Weights of a small GPT-style language model, trained from scratch on English Wikipedia.
Size: 11 layers, width 160, MLP 512 SwiGLU.
Training: a variant of SOAP for these matrices, 105M tokens, 6421 steps.
Each number is 128 + 24 x the weight over the matrix's rms, rounded and kept within 0 to 255. Layers, rows and columns count from 0. Numbers have three digits each.

# up: layer 2 MLP up, 512x160, rms 0.134, rows 11-39, columns 0-159
# down: layer 2 MLP down (transposed), 512x160, rms 0.125, rows 11-38, columns 0-159
# gate: layer 2 MLP gate, 512x160, rms 0.14, rows 12-39, columns 0-159
up11:151125145129127104117126141115098127096113135112120124171114117139126116103121118161144169135128131160125163119121111114117131146128166145113118156125116127118150145137141131138126141119155134117104133095127105135124102140129156128142130138120112090113136121103143103123101121121135101107159124104089144137118116140143104111124097146124138113128124122132142156164130151128124145107115136118123130134135152118124111097124106135104139114141162105130137126095109094131135113113139146
down11:143116133111149126100121128120113146116136145134141118131096119090131126113142148147172133133115121131111137126152125124088127115149130122097131111156106128111133152110144124152141142120120165130118125115119108161123120146108123100099131141127132122104156119120145147130090126134142104149120085109148115136140142144119133125101110142132141136130130109119136150136131124135140141102140156143115121136140150125108105132122103129104112164145142108128154108111099132150152141129144133
gate12:129104110152083104132135165081155125101087140131097158113108122144156084130137133122128138098122137150146169093091177132140191127166068117165151086110101126090111154077100150155109135108113101104081139099119184113109127147108110085121117156096096168118151115154114164114162172135129155126110168116092169159091144120093073113119144171103105137130133137136152169116145180153094144168104125164102128101174087182169165106166124183139102117091130097093095179147154126083129211112152130
up12:137122115107107132157130117133146116093180145100111154085084115156167121155139126199144122128189092129159151087076191121127134110109102119163169100121149111159097156127119104109065104105193092072126121137096152143073155130140142084083112092130096191052125110128109145129162093192161137081110136088114149172116115153083090096155066135194126084151103193104097140105123184165107153122093111115120150158186108131106114147168146190173110173094106122188091122180119144131076109116074112
down12:127129146102175118109105102138114109140161133115142170145171106175179150111170175113174080110118115134152168178103125120099146130129152120087182118121126108148135129119118122122085111188167102107149113138096161128119142120113102069113139135113112170101132152126175136095127114149120094120149137092140132136147138145096098163110119119175107119105162161099155111088129217121097124109158117097119150132162146093104145182140107143155061162059121111213160121177118170137092123171091158
gate13:136136163160137104129237121129111081158102117149116126136115181171093143107145153126115171164129164119100155114077080101152138116101109162116062128166091112093141152156105157123170093107101078131108163114078152131175085098113130115156180076108129185100156148131100147163094139122128129123157105173103067131129097159110138130144118116212144169110093116138108106134135133162111142129161203128130082153087118161124068143102155117138096155135133114104098124180141148148121154127148120
up13:153189131113123146068145128115095158167120123174148077096185125150119133098167077121117109120101124128136167150080144120143186186116076085181097104118126128152192179165092130107095155119119140144159075161136132109163153114130068110167089135125181096147102138135147086076123095152098111088110091169127189047115112104104137139172162094104053141144146146135117138108098145155178111183162088072159149108112126147148118142132102154109067117078140160127128117126149101163157139121141109
down13:104130112137154116121187109068162166160142103138120097163155099116159131135163114152118143138066165141127137122139123146173088161087089136218095110118099124119145136134147134091111161158125179118098098199158123096108150095129093163109106163076136083118135160109172123125115130137080143103155085129167121086112140145107133141147112091133077149124188191137098132153152033153152118106088046124120142129134104169148101119158147108115123100126146093105103137128141106189126144073101129
gate14:124135114128130123140123135133120142104175150126121127118133156116128140137118112125108098127159115123137147122160115118111147164143130118097132084127138097136145125126145050153141106143133127102136152130134088120093161150160123092131070127108121107131125125122134163076133125113102117132131131130133147160105111133116107087119123136134145135140129143143138130108118097160144132089117127091127126163123110114103117103147089101128135095126133148120095143144083127078098102128131147
up14:121123117123108146145165127126127134125098136131127138117134118138143132141094154137159126116123143083113153107123138133108138136093103140150141164096158125135156112091141141154144152153164169128133113152116094116140121177141114112148155154145135116111123116124137140157173133119122119124120114119146147114119143100101136144114114129135132103136105160118143124141153118118124131130123121132116135111141157157146110123139137150141116139114115079112119124160160143137151123138134107
down14:131118143139132146117142115122129111138143120138164133121139163122136132145148164123162091152160139147105136149109138113133089124103141146111093102146141115114146146148144099135126149159114130138118160130136107149159143114135115144164123155126105123098139122174143138115161130117122157161111106123125133139134131107107113131135152162159135120091122115136154125130119142090090147153124129136106149132141117164101118104112108141169135163096141094148088123113139154086145107129142143
gate15:136164105155107121132161117136098139162157116133143108123089134112118158152094139177113138112125148154130141144160093118180112112124163130113142123161136108147145142165153103120081144111141111127106138100084127094117120122120117063118154128132118127118086152107118142120110143165112186168107144101113122123136066168154137139122124082170115178132119105081145100086152117135145089098151086120150105137092083158112133113130130138143129069100120133140109147150122099139099152128141113
up15:160143144113147190145136105165127146107124161125142121100164125129138142124144110151145113142126125152103152096115120147159147119109119105153142167125161165118118140126142106108074131144153132150128140125077137146121094097124150164096090099126135128143144130139134110135106075117154125085096124135081161142109125109117159104187129142122131140120141132143148088123114132155135115138118140092108090107121136143158126131126146122112123119093149117109105129128114138166156141130121123
down15:140160136148146139106142165141124123114129146093121123117130173139081151072125096159140082129127094157138136098135123116144111112125107126126141118130140166153134155123124083145100160171154117138172148164109087098094082119155146129099085125109119101131144129116123133199128158109108104133117126116118146141073101151154120131142126150126116121131157095124113119140120127169121124130125162151119129078125151147141146131103161142125153068101099162153114157143136147135104163151113107
gate16:141116151125121097139127173084110131138082173110101141140081126130128114138128118120160114150121201169120106140105115102088098116163083166163125125124140165133112121156137107184144111118115149111138152184119116141131147176152125122130110091117121143155134118152125164133159157089126095136141153152110106131138136118130110124128106161156123136138141089125079146174112119103139151103130099127124151143139119151122137131103114127105130081112108133121120124130133115125151127110120148
up16:119152101160157159149121110162148097113164106142167100125139122144103140116151125160112125102124088120151144093129138107177141132129172075102127150141133156129107166115097132082138149125136116134134118057157108100104173091133137116141138161132130100112130129121119112110108129149105136130106122097113158110148106125146118143124142119130145149132123139150164143109146111152110111169115137123141147117097125095155148129116112094105119151131154140167118159135099156112139183118136136
down16:121081102119116166130125100151134170155127127137114152138153134111123154143087124097100164140117140105175151127094132116181143116077199074127127122142107120111124142112137114103113153123176132148130142100103146166139140082119137086127106104111135150145068156122158111105135134148138140124152152125155147107170122129130117128178161120091139097128142153115129156169157166178131086169111142170140135126122132095119136121117113145138160168187131134167138139156144085106130166129159114
gate17:127145113150100109169167147090150103079140116166135108115157144121093145119128122120114167106145132148120117112094149110147115106117111135148129109144161137126133141128155144149080109109151092164129115149136173102132151135135113122133083156119154125167144101130150106129149119098125090128119152075123098147138126112163133121108147141139186134140114124132128119097119158148095116122119125151159145097135143133143083134132088112148142162129123138130135108124161093126103149094103126
up17:121092144109155143084118116161115142172142149103128137108104127128152106138146143126145097149120109115143131134168099135130130165126140120113123140117076128139124114118108086101174147173104147099114142106109080130124120111085137124105171115155110115101109151126083157123121119165134149121142108168127167134126132155104123127136114095139064134112127105126144149149127084113153119115119112105089124145133115136126186116140143150101108102128127112106129147123087171136135103161168135
down17:135122143112138134146135121150114156142142110133138131142079117137150108158136127139107132084106143087111104128128095112121119150114179113141153157077125122102125090122108129139130122176132162102138134084135061149151135096149155101090122126163103130138104165140136106131122149124161147107181089144159164099118111146130150152148138149144039132067121142173130156197073119152140103184068179164078122144115127150111163154135149146165134094140123135129121153138147157106151144168212164
gate18:171123134124137155143130121106109142120160131136126147095117143119137148148132122141170146102150131128199072083180084086155147132120150104106135101133165171143140122099143090106096093158130092147125144123144103132122146119132121157142106093144123081133135110154137138110161159139141080163100094101160144094124144145139157133117148166116142167124149110104159168153099135161138139102129154117101148132168139120108103165097123136140116106135119162097116111122152112124117163110149137
up18:141121132139115123126160123146102122111132083127104160098124135115153129133147154115103125131140130153081136139094143136149116165091131137068147134112115108152084124074159162152130131113134136116134124138155117157116129134110123104139128152117157142105124134144169129164130137095139094084159130136114129187192106162125117132119128119126136131122076167125138127185157109111086157137140139119123097110121123125151144130145173144136131114131089113145131159151087154123153114118114121
down18:154146114127110122170124120090167156128150092126137120105134120103122135131132145156133137100117117109103101110117148130140146163079166141137155089147146078155142141136140150111144111149121184110113137166107108134110131107089098123139123134106126130110114092120159135112106088189149096070148100124143117128131101149105143114168115129141136118131084134145128107194132118103148175102109111129105145140132155163106120118114133121147143104142161108103088114129129088109135090107156130
gate19:146135132150139157129122139125118129130151128114115132157149183146119108118139124101102147138149161127147174145123127101120137128099114131134120133099128123118134144137145128139120108122129130164129109142098118145155117099157129105115116118129122120133099134101120138138141126116132126109137117131136153118113185160116111104124106109142097129136132121124114118118160135113132143125117118132153128134122118106099116101105131116125108142119120125141117131112164109139133120137133140
up19:142122150105149134128134117125089111104147076119131142117083137126128153105123090100141151173125128139142130111125100127107119109132113096132144136125082137121122115125108139136138134118121140116135162153137102132118142101133099126122148118119136127094109133115118145094125101096091160152105115156103119133161183114085133125129152157135129145119155116107130139124144138139124102148149110084116149098097112139125160126137125109095124133113147132144116104159144114142103108129133121
down19:142129140153117112152127143143139179122128107138141153104117087124105130103146137133146143129146130148110127126117118129137124114141141128148127113120146144119115113143116120118119131131117119119118127117123139139165094119094126110120117134125101128153154127141161164135115125155125151093133113112126132119123111149159119136114139113174084120137128167107144136115100133070107131124113142170093136128109133125101112137110127102118126106143174135150118115131112142157123132126112139
gate20:133100114140135128130150128125147108130114109140124130130069148125166133131143096108091144129137142145133148139100114117128154090132131099088153132151137112121132135097124121117100140092128160103127167145130151140105128183123151130107162082133101136139157144151115154151145102127144122125130136135126143155153152148099118147143137153139128151175122103106145128140101138177141148143130122121084095145124131108132141132182107096143116135121109119181073123125109136143128139111140130
up20:133119110108125124111097136145108145103113111123171120131143147142102111111114137133186125120119134120162137099129126145118125148153156152160082103084097137129137159133120149156156141137129120133103140093120081117139115115133084124111096123129095156123108125142138132123109138101118150093112181123144110111133115121148103117113121128132125105101137154153145084103149114092117145124158145132156134063120123126137144103115173130135131115111142117130180129142145134091129099123134122
down20:144132111141112122110105146128133140117109137130135093139130118165089144141142132110151158096125096122095102127120144120153115156119146125164106126099089168152111118093103071129140120132156087151125124097137130131121124113123162119131088116127084154133138122116167107183125134104152160112154128147109132102096124122156121142156138136117164145145136112138125137143118146145104165163126118129133088128141112183139141131127133111141128039125123123149132122141101100095130099137123151
gate21:162122170168115132149133136125115103140123138136127140150091138104114162142183105095110139138107106134164108100138141118139136110108129144151138154143132150178141135119129117158133105155127141085136143115124149101134160097120154121073137101149128138081098167137107162108209170109137056122177090132090099101147106143143137136128139165125162158164107133141110163141148121178126157134123134120067128116183136110145157114136123114154153140115135121161146101145113102158127131120107170
up21:144129125091128187108102093139091119141129112118166134102169121143134157132136135139113090126149133159132128113124092124107114119109156125111156136143149105148160127127156103118135127138159091155112113119104092122099146124117155095142115150125073097173081095144126139132141096129166156154175121136134119140138098120102075102087118118122129141118134097135077119125157140145095119181109071117105097140153120128144116102132089154173139150163147137132125142133115098138163116161097139
down21:150159148100113190110115097152136103153112130130161135122095110171103122081134138077135098133121114151176122130114152141142106125130170166143148119127142104154156119128146172122098163129152121125089132160093090164112097145138155150151148114128135106154097114137082068102146157133147161116167122122159129150148136126103124119127142149118104115154156127109128106134117119144104090151109121158152079109125116121143132116142123102142133110120133156151121126110158120158136112122130126
gate22:131083136123137143144174143151126154127135114129121114144094104145139082133124127144112137125130110083157108139143149126135132152112114121155117127040108123119135115149134122137111115141102178133152173117130139121162132138162110116124143149121103153109119152117122153069091127148135147131108131109132131131122156133125161125124120137089173134124144177120091148109110152132139171139138136126108087094117127149163093111108101112152114127123164131139192145107153132144129130115147162
up22:109153132150106129074117138128130135098118113137131131150120151124161156107116120130085141129097127139112154140094127136147130113142122131113137105141121118137141156135143171150131171133163066114110123119138127151073137143138143114151100131136119144141140127126113125152151124122142154102123098136150141146141113149128097095114141088136128123169114111101144110118157080104130107146116131148123162156160119129109132175123124151139119135150090105140145143097143126112141132140142088
down22:093126144117115128100115142134151126127103120129138158155088128132141128113123147148129145106130146126115144101086112121162101126142138122132134077159103114137166151101132130124113148132130117112156137126134111147122142097161123111147128110149105150138154123125131109118142161125109152135121111148117171122145133180170153133109153129139148113146102115098155127171121125135115158138112121162101135119159128159122131147120137114158109125127089138151144137105107143135135123127137079
gate23:160150121138127121114145147145102090166145105086139167164109104124125135160127119156131210155071161146137143145138150128156105123123154088168099155133141150115128148162119166149133075131107117163113131100131104149127148160120105106161132149106180115117147108131101123132110155139163129140181079097146098137165095150127160137101150121130137169161142135152138151146127140097120143113107124139140066169130119082129103125143088131127134103120153131150131115144147103100158164155195143
up23:146085147163118107163119102135123119099151104141121119120098148096144118122112146160137133124175136149118118124145174135153111149127215141111152147115130122128129134108124123143159098098092107123104105108131098149170114115095117136073152155145095098088134119075128112139133127114158140129129124116155136125220115139116091108133161163139103107153083155144164113115133153090110150079127126164175136120110152110141123079096143103109099145135158102080125086109134118142112153132145123
down23:133101116110105125173157138118126115099154139145120091089093119096123157147128121177175124145155122142144098096120122135114129110109139162124168154142151083125165188168121148162159090080050083100136129134102087152174142115093099123111182094128170130132105116119129118134067130132173158156113133113166112116176120156124063137179100175142128130117104165150098142098190157110114186107113144128158155139088122117139099135092086107086152159129132148113139092135109115109148157151156161
gate24:121118137130137149136121172137154097145126122110132138105137138096080148111118121166140116127123152122120131141099130094130106124129114102078138082183140138113111195143139098159113140097122197077116131133181131126138131117132167067150109136086160141126144121102112116140104110110155117126140093171126107077131127090080082123152123091136095140099144108112174170137175084162146127190160121142167139153120132153138136179185129140135146124162110139126122092171083087152149115125145110
up24:085123098141127125122103136147138132131170128111120141125144142101101116129111138152122131107128165125126129138127061126141154152138111132057122095154125128135107135120120077162090103123120160106115139135141162137131122117124176103122085144111180126150163110126090134166095153132150106117142057143130111097138115112091086118150129097152132166081100075143115114129172111185144128186175133142138155162134117126098105150148130149087142118140109147094113131121068091165123141137149083
down24:139147128124119108148130128165150091166141149089124160095108128116095133096133121168126113152100150137133110136152121084121103155151142138140099135160126125110121123093156124146099103115132138088136146183126126099155113148096123132100120118102129112166186149142099174128083125119112152155141129107112151102139126114152115104091111067101148122119111130023129153148152080121120108116160100136156136129099138124120141128201105146090149126126118101151139121127089133156128166116110076
gate25:167126130135103153152141155124113169114159118128136143137092131139143123123129131129120121144083067131110102141124107105117108117129110131145117140120134141130124143109099139108131119149136112136131188164096152147132142115128098148109132121146125129155149085127126126162166105149152159145150106125148148152159146101117141120120109129143106151141118159110138175118159130178126123151135117150112125078132113146110073127137085115138104126082140161169155151190085136113123118152133134
up25:125151175126123125138156099153081154106115069154138139134121116137080142115110128125102109089149118077125121124117119146101114148108127112127123109115165112172154167088111133178098129115162131133143106121138114137126113108138086126135124100145131103109166131114132155159143103106122123162158106127142112152142133112134097117121126146175130194111102150134152135097133141141163085116108117136099118122136152131104134145115145104132157160107093124098115102124110144135147180137108146
down25:130119113141128144115137144158105127104122116141135135139142121155116129158130102119098081124143135128161121107094112115112115121102134128146128113147174110123167165105152110178128145108150143122112108149141122134134133116093099117124116104106114099097126144110173127124116109139118146129138126143091134143106147105120100103068130128160119125093094122131120164121087096151147105149118152093115134125104119113120138133101099141157164147136132150113139087114140101123141173128112163
gate26:149159102107134115147136201149152086132055152136150121081119150118081131136151102128098088154129114098106165109155107190188119113097146117116114130113118172142122118154098119057155199133143138134117130127164153158186137153162105109124110115132130158192171184145107145138111148090086112120122139127114094102146124164122132155135107142090146090124148207130145137127116105100117146160129149108164125100132137141172123110128109145128087133150156094131121120098109063079086100080181130
up26:116103108156142120107104085112132190137214076104132127149105148153147116111117129117167171076110162185149141149120140049088125153150100121148162094144141083115121156129155173172101086143123082156153125131132078105074131072098146133131125149104142122105085115096166111143148088131157138148137133148103129150135146066121136107128131110121096161154129072118090147127112138159121138175108140170121118138172133162095136161130126128138169112117098160137178139164186136152181139190107126
down26:106125118142136094133111127122154170150152083125125131127121178174135094115090103134131169079130141177096116140110096125181148147165166135148138082127173129145107138146131110143087128120107099158151182133151126121105133104103172094149096104155138114168053142114145090148174094042126133088120146158144168129103115091124170122159110134142108140162092124142126126169116116143105181183092107174095112134164107196126131093077127169131162097141107162132176165121135091132092099134141156
gate27:129173137091120159092155147103139092144184146104080165121091100113162114098161202105061123129167185160058108094194101077099078094143087176171148091118158085164082096151144112024154119086137154136149121121150195137170131168123141111056165067112186149147130146179165091096097154119140148128122124112157117170210090109141135111168171087088127152112161131093154080186149133166116169119171111132141110171140086160121140055138107128187161134195089156136158130180131137153102146127121109
up27:081055133136137075071190099094152114113092085118138134131193118142102173168044045096157132131056093042174098152143123128190157146134158068111066137136081151082202110117130096224125136166101148096167138091120080102108122060173102116152111142155074131117131140035078177148112117144163082130137122111093060102104088182100080101068140176164147134105109121135113169068127183104157088167163169070098142069107138062168176129138124133073062123129122108103130080088114111119162158131135174
down27:130091115108117136113066073119129130189115127117146101094123155165169147148129138104127135095037032113121084104113146111133130128116117074133087144119099203061172152119160088195069142162115152091139133071132093107097131133100140090189094139118142146157092114124124146138090104129127108123138131161037049108100149169132077142188107162126157125159120162128135116108139145097099114183123124097155121151116176124148149092126100122104075164129111109119148096101122144091120155117162118
gate28:175136087141140145117073140112139150147157113112136153123085085153078126126136119131151097107124148090095134133114103097152111159094132156177102163146134073119061134123104115097115171140126123156124147111143142139117132103159152100149112144165121153112185142180105108150150075119114102164113135164118097132098160143108122115076139063137121151129107115159149123132116125107140111129144101180124141139098068165156118118082133145142131131146133133070147150109142188111073152093165144
up28:093150156130140088123171132167155106086123136148118073126215154125171106115102121148104143160140128143119128125127194164117134118150158087092135120100099157166169115109149100164173072128122140136165131120130134105128123163104090188141125125113159100159080117064157150126122197172140157118126118053107103106189037125122103146182127205130127111102175152115122112173118103135094152117117154102155099137118172102120165137205099154131117110115110163169111078126110045140166118160098084
down28:130150171128118111137150134119149126141140118145108114155168143103142078144111130154079147115123137099082126107133114155150130139132149093156138106091096154180123116132119114154113134144121091156163144125125112109138114105172135141132110117114175120180076121069113126170153174114112086152127136079099092093162106103157165145255116160113116108126130168135105137151159154162128155138116121133114111144139137180127148100185137150137153047128130152150101095126103080079116155153112094
gate29:104116123143112086112138135085122117120106113122127119130110141114106114126148131142108147139136135128137137145121128142159135108150109111143123128096136140154107138126134163127138118153140167147147138125113159134137122128114119122134140139134122118111111158121121092119131136177131108131144148141138092099182112124132175145098118113142153147135128117124130160135121109166144112156117122157125135110108143144165137131148079138133123138120159137131167126130134125128076154127140137
up29:146170131119104142119139114116150116119143123120143122165173118123112157116125115103106144119133150133135150103142123123132135154089137135141120170116106118117137133114108143121128154131108128126120111127114103132135108102145144134135125132124115117125149095124147138143116137101150124139158142116120118126129095118158115130167139142140126115155125113140138104109091138118146168126117123106110115148098132106137151122112162142113158113131149116146111135097156134171138118133109125
down29:117116129100137151074151095127129132126117117135139101102128116129133124134149128135128092104142130148095122138108129113107138151111130130131136092088116128134116132105119115129116124123118126138122137123104127107122123118138138147113130123134146080134145083131135153133126127110146128136128137092153136124115131141112135137120108109136124130137148149119128141148130129118119133109136170131135137123104124125129085140130110126134149136147124153107121145123094092147102136133133112
gate30:163187110184140129133111137144140117119151143096129115140153141087128140171112105077110144122130134067122145113164087122094161140122129121104087069160131126102102128134084154144159104080113133094182125076091115171156152122114134158130123131191151107136165214167130086143152089121114132113115100143100120106128142081119145141172174102164144131143180094131136171115139081138129117120122147148114176156118119095105154131111115094127144170137133149134084143151153083115165134114107130
up30:106114155090064178141138071135145120139127135135121127119118081158148092115138158156141102134153121163120124123075130126175089117120138143138163173107123153151140121146156123090100155189112118157078160149127140129105137134149103040153121120076130146125065065142130175131114185129132132146142146116157148162117115173151080135099100129082127165101120136130127106187082210071140148119146100117132087124113122152164123133138136117123098080115095099141158115114088139142090124127158131
down30:142104135113090156099153148104176158120165127118129171141096093145128049138120162192122109174109146166121131112079164142159098078097160104175122120042110102108146126131126114122131149180068133159072167166157165130140139098177132057140116109061138135159116130139108149120124156109155134100136179137136125127138107117085110117127131094112084159097109153079127128153130122133116140141134106138084103158111136148125155075100128147181110092149126107133152114149123120051129174130159099
gate31:123124067125102164123111152125120132144149145141150132139134105143132134109121123126112116162113167128150103155099135135153136163123156113139140094169136133125130150164164149146097120127138148126115132141127123144118123128128143141149103109108129119149115149110092130124099136130095165124132132090106165117089121125140103116133105113123129162088142097112156136113097148133120100133172101135133156120135111127126125133102093089128111101118104146117135153120117079145133144121105133
up31:154113144110129135124164169130086127157160117115141148114124145113139149142132126119117125135129143121144110135141120101125109127096131136130110148176108141148129122138142117119098096115127106173134139146117115145110156112121132119119132133126122138138109097123125139116122114130142132139110107159122140123151124155094137150134121109139107142122135153100141121127099133150141114098132129121102099130115114116148129125123140124097118122131115094140142107145121149140140128149114122
down31:137112133116139120115125137131088077128133093126118137157103149122114122105136117119134123104125163128149110125142123135105099118133135092110134144142144108155090121116134131080091133158130130156093143130157117155126135124132160130127120168110088127121155150119150123131130122113096119124111121123109125140121112123127119130119116115100123130123113143120106120111129115136107142100081107158138144118125126144127140140106129145101133086104126126096123136129148099111134100146116143
gate32:094091126147134141128114158182123133127086110107130117122118084113149087131080128159139117156182148145157137129137155134121106081124120104134123138141157144110139157147103115097116140146090162129126131154095129163130124122170123122140133122122132129122139108110137119123117098111117114131133127122107155111106098126113151084135137113115140118154122140122137108155122116105144139157094081132130145134139100132128075117138102173145094136127127134144138138144109131125130103146114159
up32:141117144147123119143085103108122125149119138111139094128139101146132115114173098124130146118118118113149123104116120153110155146165167101103167150170144166143118140156121071142137153121120141150131100126121104114117129115105144188123130134121082120111113117151140097121150114143126109138133131122133128107144115119125081143140154143104140111144141145158130163169108161141089127091090112131172102101148152145118130124110128142125113157138147113136094119163110107137113136130120117
down32:122100112135101178157146094153103140127129134140093125099123087104123106145145113130128090151139114125092093131139122147105134119138130141130137129097137121105123146101151122130152148126126146156147105136129096144123133124106114113112148119118113098107113156136115112145129098151136127096153143108117154150093133083141143171143119135124117146096139153115131173118083128128099141119126121135157156158098155135131087115089104145130152110155120125138102129138114108157108131114100106
gate33:125114133115153113134137105104149114130116129146150145141145120166126149158146122099130131133164143104124134129126090114128139159183110134130113124109144103111122167143108126133158128108118115148129134143144135157094148081139115092127166118184132150143151133118115141127128106155108120139138108083122094135176116108132130079130124113168104150129157130142086125143111154125125161109136133143103155144189145140104114141158162102095098140107116129114091147144155140077118127095126128
up33:131113127151170124140142124107119145117139147104126120115149147119098164130083113170101145093113131112124143131147138133139120094074121140108145118100132135121142130095161127117125092156141122111113085128153123132123095165161162170090137102109140150137154159117146090102131145130106126134124119120153119088097151161156146136127133142091140133122123122145109173115089135088128111098155125114175134134100134134105156149125154137154128083121146114129157091077147107117143181163156164
down33:083122084120132142144126107108100125124133133104139078144123122141102155098116106091115147098154142135100123105136101093128148156111106088129121128145154147096136122135093171126143082082106163151126131099147117116144133135132145161141127119129116129161112122146112101140144106120158131093115060133155144109155154116116129135164107152149110122143154152160162136126134105136137169117147132146088119153138131150147123129133147116130145085146098078119110124094132106106101129141092102
gate34:136127106118109110120151100116124108109118097121112127146103119119131095150163148141125167123131129138120111118099110129120102098125131133123131107087154160161130116097098121110100128112149152099151146153106157157131137136098094124134115076136119145103131150155148168106148105119109068123128111149109133105157123135146128131186137142100144145114131110115108140130108115152140113095146146107107146127146157111097098129105105121144085125130137154092149126120108119117117120104083175
up34:103075124158120068126114135096149151124122155142150134105098153122156122094107129095141149102105114122139104120118102138087113096146118147123109137142129126131128107108129139132128101140110150112132133132134147125125141102126098157119117086098169157134136143148112109132154126122093100107138145113173138136118133153141123118123115129132104175149078138130129166091129132125176111102117143133118111123154159113135121150129127129122099102094146132124132125166097127124097122131165145
down34:119096117145152104153143112132137132129132142136142101128105115105151159109152130126155088116114148128107118162121131125105157104125156127150143149151125161093133125072128130093117117146139126110128133145135145099156124122101076139164154132138115156142109163102142115104150137154090100162156116144102116105129133125122144124100130113141122132098143109111138151114116125121161141155111155093149157137162144138138126117129147138124107110109115091109133097148142141107099141148149138
gate35:158101094121135138152124155108127099126159126140119103136102112138121123133165131128144124102122138143131166141105152106117126146152118126157143109169130133147102126121104156104107102118126102133139092134129152154131145151149125113120158094107120107139154121132113126149123148131118157132129152119151129117168131143132145098112130125113102140167156143130129162134122146110104129147131131150152116140141122094151133137127130149131089088120117169146168158140129082069117099125126130
up35:132137118119114141135137124103112098137119131130074147145091133137127119121145135123136142104119120116119154157090112155117139135129138151125141139155144125116131114129137146133133114134140122138124105176120150119127147147139106105131136100152094130101130116104130150123170127128130131134120129096169174143145135143133132094139132118119133161187127140128125126100123138141144135105115103137111106117187119118138107142130115132118124139102112138136146164121145113128109093130111133
down35:117140146128151141109120127121107115115129111126113130110113112121157134126124141131129081138139110141150134143125122160110147133126117160126127138140124108117127108139159157127114128138141119133098126146115135117146128134143093121125135120126125132082137116138147177088152136147161101140136138090119170148132129123139119108084136099124143139124116144118135107134114145101153143142124125115118142133134139117135108151094120105128142142109131131135115113120130128170111113149092124
gate36:188146166129119131141161132129086124075146106158112141083125169150141115172138140142149086171126125103156159117112138131136143144171081121076086094117067118151141083098068127134090144075219164127172104127112111132104162067161062112066139144154114172100135127120160127122167139180135135135172154129118131092149099142105112074189118088108164111128121165092167116115147115162155140119130119129109149120095073136081109131073128120116195086151089116132148140183131153099118124085159124
up36:105110089105151111109115101142159145202106148062165132173114083118130151079087094100122190073154107178070101134134109146128114103081167140186175168147191141092101169130171134108180110197046119097059141137134114141176127212078157132163122111098145127123137083140070117120088123075117115115100097105092133132116133133146136176093151147143085146148128089137113084147089138142119104152137117143129104123147147124183142117151107130167068169114140153107099103063134114168108151179081145
down36:118138084142147129111148105134155134197177134085126162150122080130092155099078124086099130050126121113019137099103115116146090083115160135137133157131151129099117136185128124103132123121074069144121146100147124180161109111136144118152103123089115116146169143180078107158142113076122113119137093129109176129089141119123122116117113194142121133163163108116165137091131100206064167126130112151115079140158148155164139131164117115184068131142103150128098080109154117102132152157118125
gate37:116129118138136120110147167159151092160161127129146118125128147107094112137140173172100151141131130139156152100100118138137131133094099147122121139169082140121113139150127132133118150087130110165135126138088127154118093144117116129143127083135163135123129129124148134154100136104128166147141104129128125120132151153106149101121127113133124106117130108114155174151137123170137097161094155138114096167118119158116143151082100142130110100155133112121146116072124126165065131128147094
up37:154143153098157110137122142131122141103130119128143139114165122128129138131146142130107143170150103062098115112115117138110118153135113129147121099127108124108116106120123100109144075122124196164127110154096130144173113123115115170140110116151071126141130122135131160120110141132142121108118144121147183101139130113153097132157142160114111131105132112157153110127102117119162145143119106129152097117112176119131086106129111110102127131098131095137136095086132154149112124144133126
down37:136118111119145147138121123143144135105140124122111180147140110151107100117111096095132104117081104123127163122133153166117108085116160118145127158104131103123131132148137133085138146120139138137093107139163130153134166148117147165143117105129147121098123141127082156087114149127109098165120145123172089130140090108116137110108167125121118134114141163126148140121106118138117109128132129097101153103117116042102099161158162140144114153153139099123112135134117104110104156114121142
gate38:095082092111176133130126108094134111124111063136089117140111118122150130152146110116122135114100114102130130120129129114156116094131147113144085116126144092124107112140145127122136139140158086161143124126127109110121136136149092152116100141139114155159108120139104165113130107083158152125121115098150122159124097117135100128094139158088133124129120087149131107140094114128139145109099119154108101098114117112137162149143123119091140076145104126122149138123152151143144125091102144
up38:104122117126118165111138101133134059126121112128134127110092137140104131123134139134131079115111111162102111130118136156150121125126106123117122125137126122120115118118124117101144094122111116117128113152091142144114124125117116133116124128096164155149113123117152120115135183114123166109103118098110122149137099143149144120139145111111118150133133068124150121119121092107153111122124138135153090154138076167134121111101107150116133115151093155127136121125140127183086145123107140
down38:111133155087154102127104108107119096108117141142106129132128113116121163110139152105125143112074112150136090113137088131131106129103127110132164145139147104119113140118163127122098130147121168092126114128142159141143160101142123141109127125112119095119161114117104142075126138110166118127157125074095122146130137170139159115104140110091127131115135137137139111121145108119142079115116167121145133131131131072114085148121127158127131151116133123120135147101153148105110116132161164
gate39:182105113121116126134112124117113132121155101088121099178151122131101113168136126135142138144140154119139131116081137121083146136124136093136138107143121123122120118168085134120166100123107142120131135107146136140121116115173135098158139128140118128142134162147130144141113127090132163079120165109120113119118111129090137100137117117151137158093179111133123144105152106144157139118132120127130130136097070161139149097115115091140148098146145100106120079140110125134142168101124127
up39:167123099132100118128126124120109140119169095094133093174157113140138146128149127118159142148140114093157132099122136133105151119131115118104180128130132147135111105171106153107154118119096134154112121112153137100132114105129124156129158149118105113118132138145146119121109134116138175101116174065146138114104137176084159133120097139148146173088157110153117132105161119168161136117150092124138110141109086169136143126103119086134148117116178078156150112136090149167132153108115151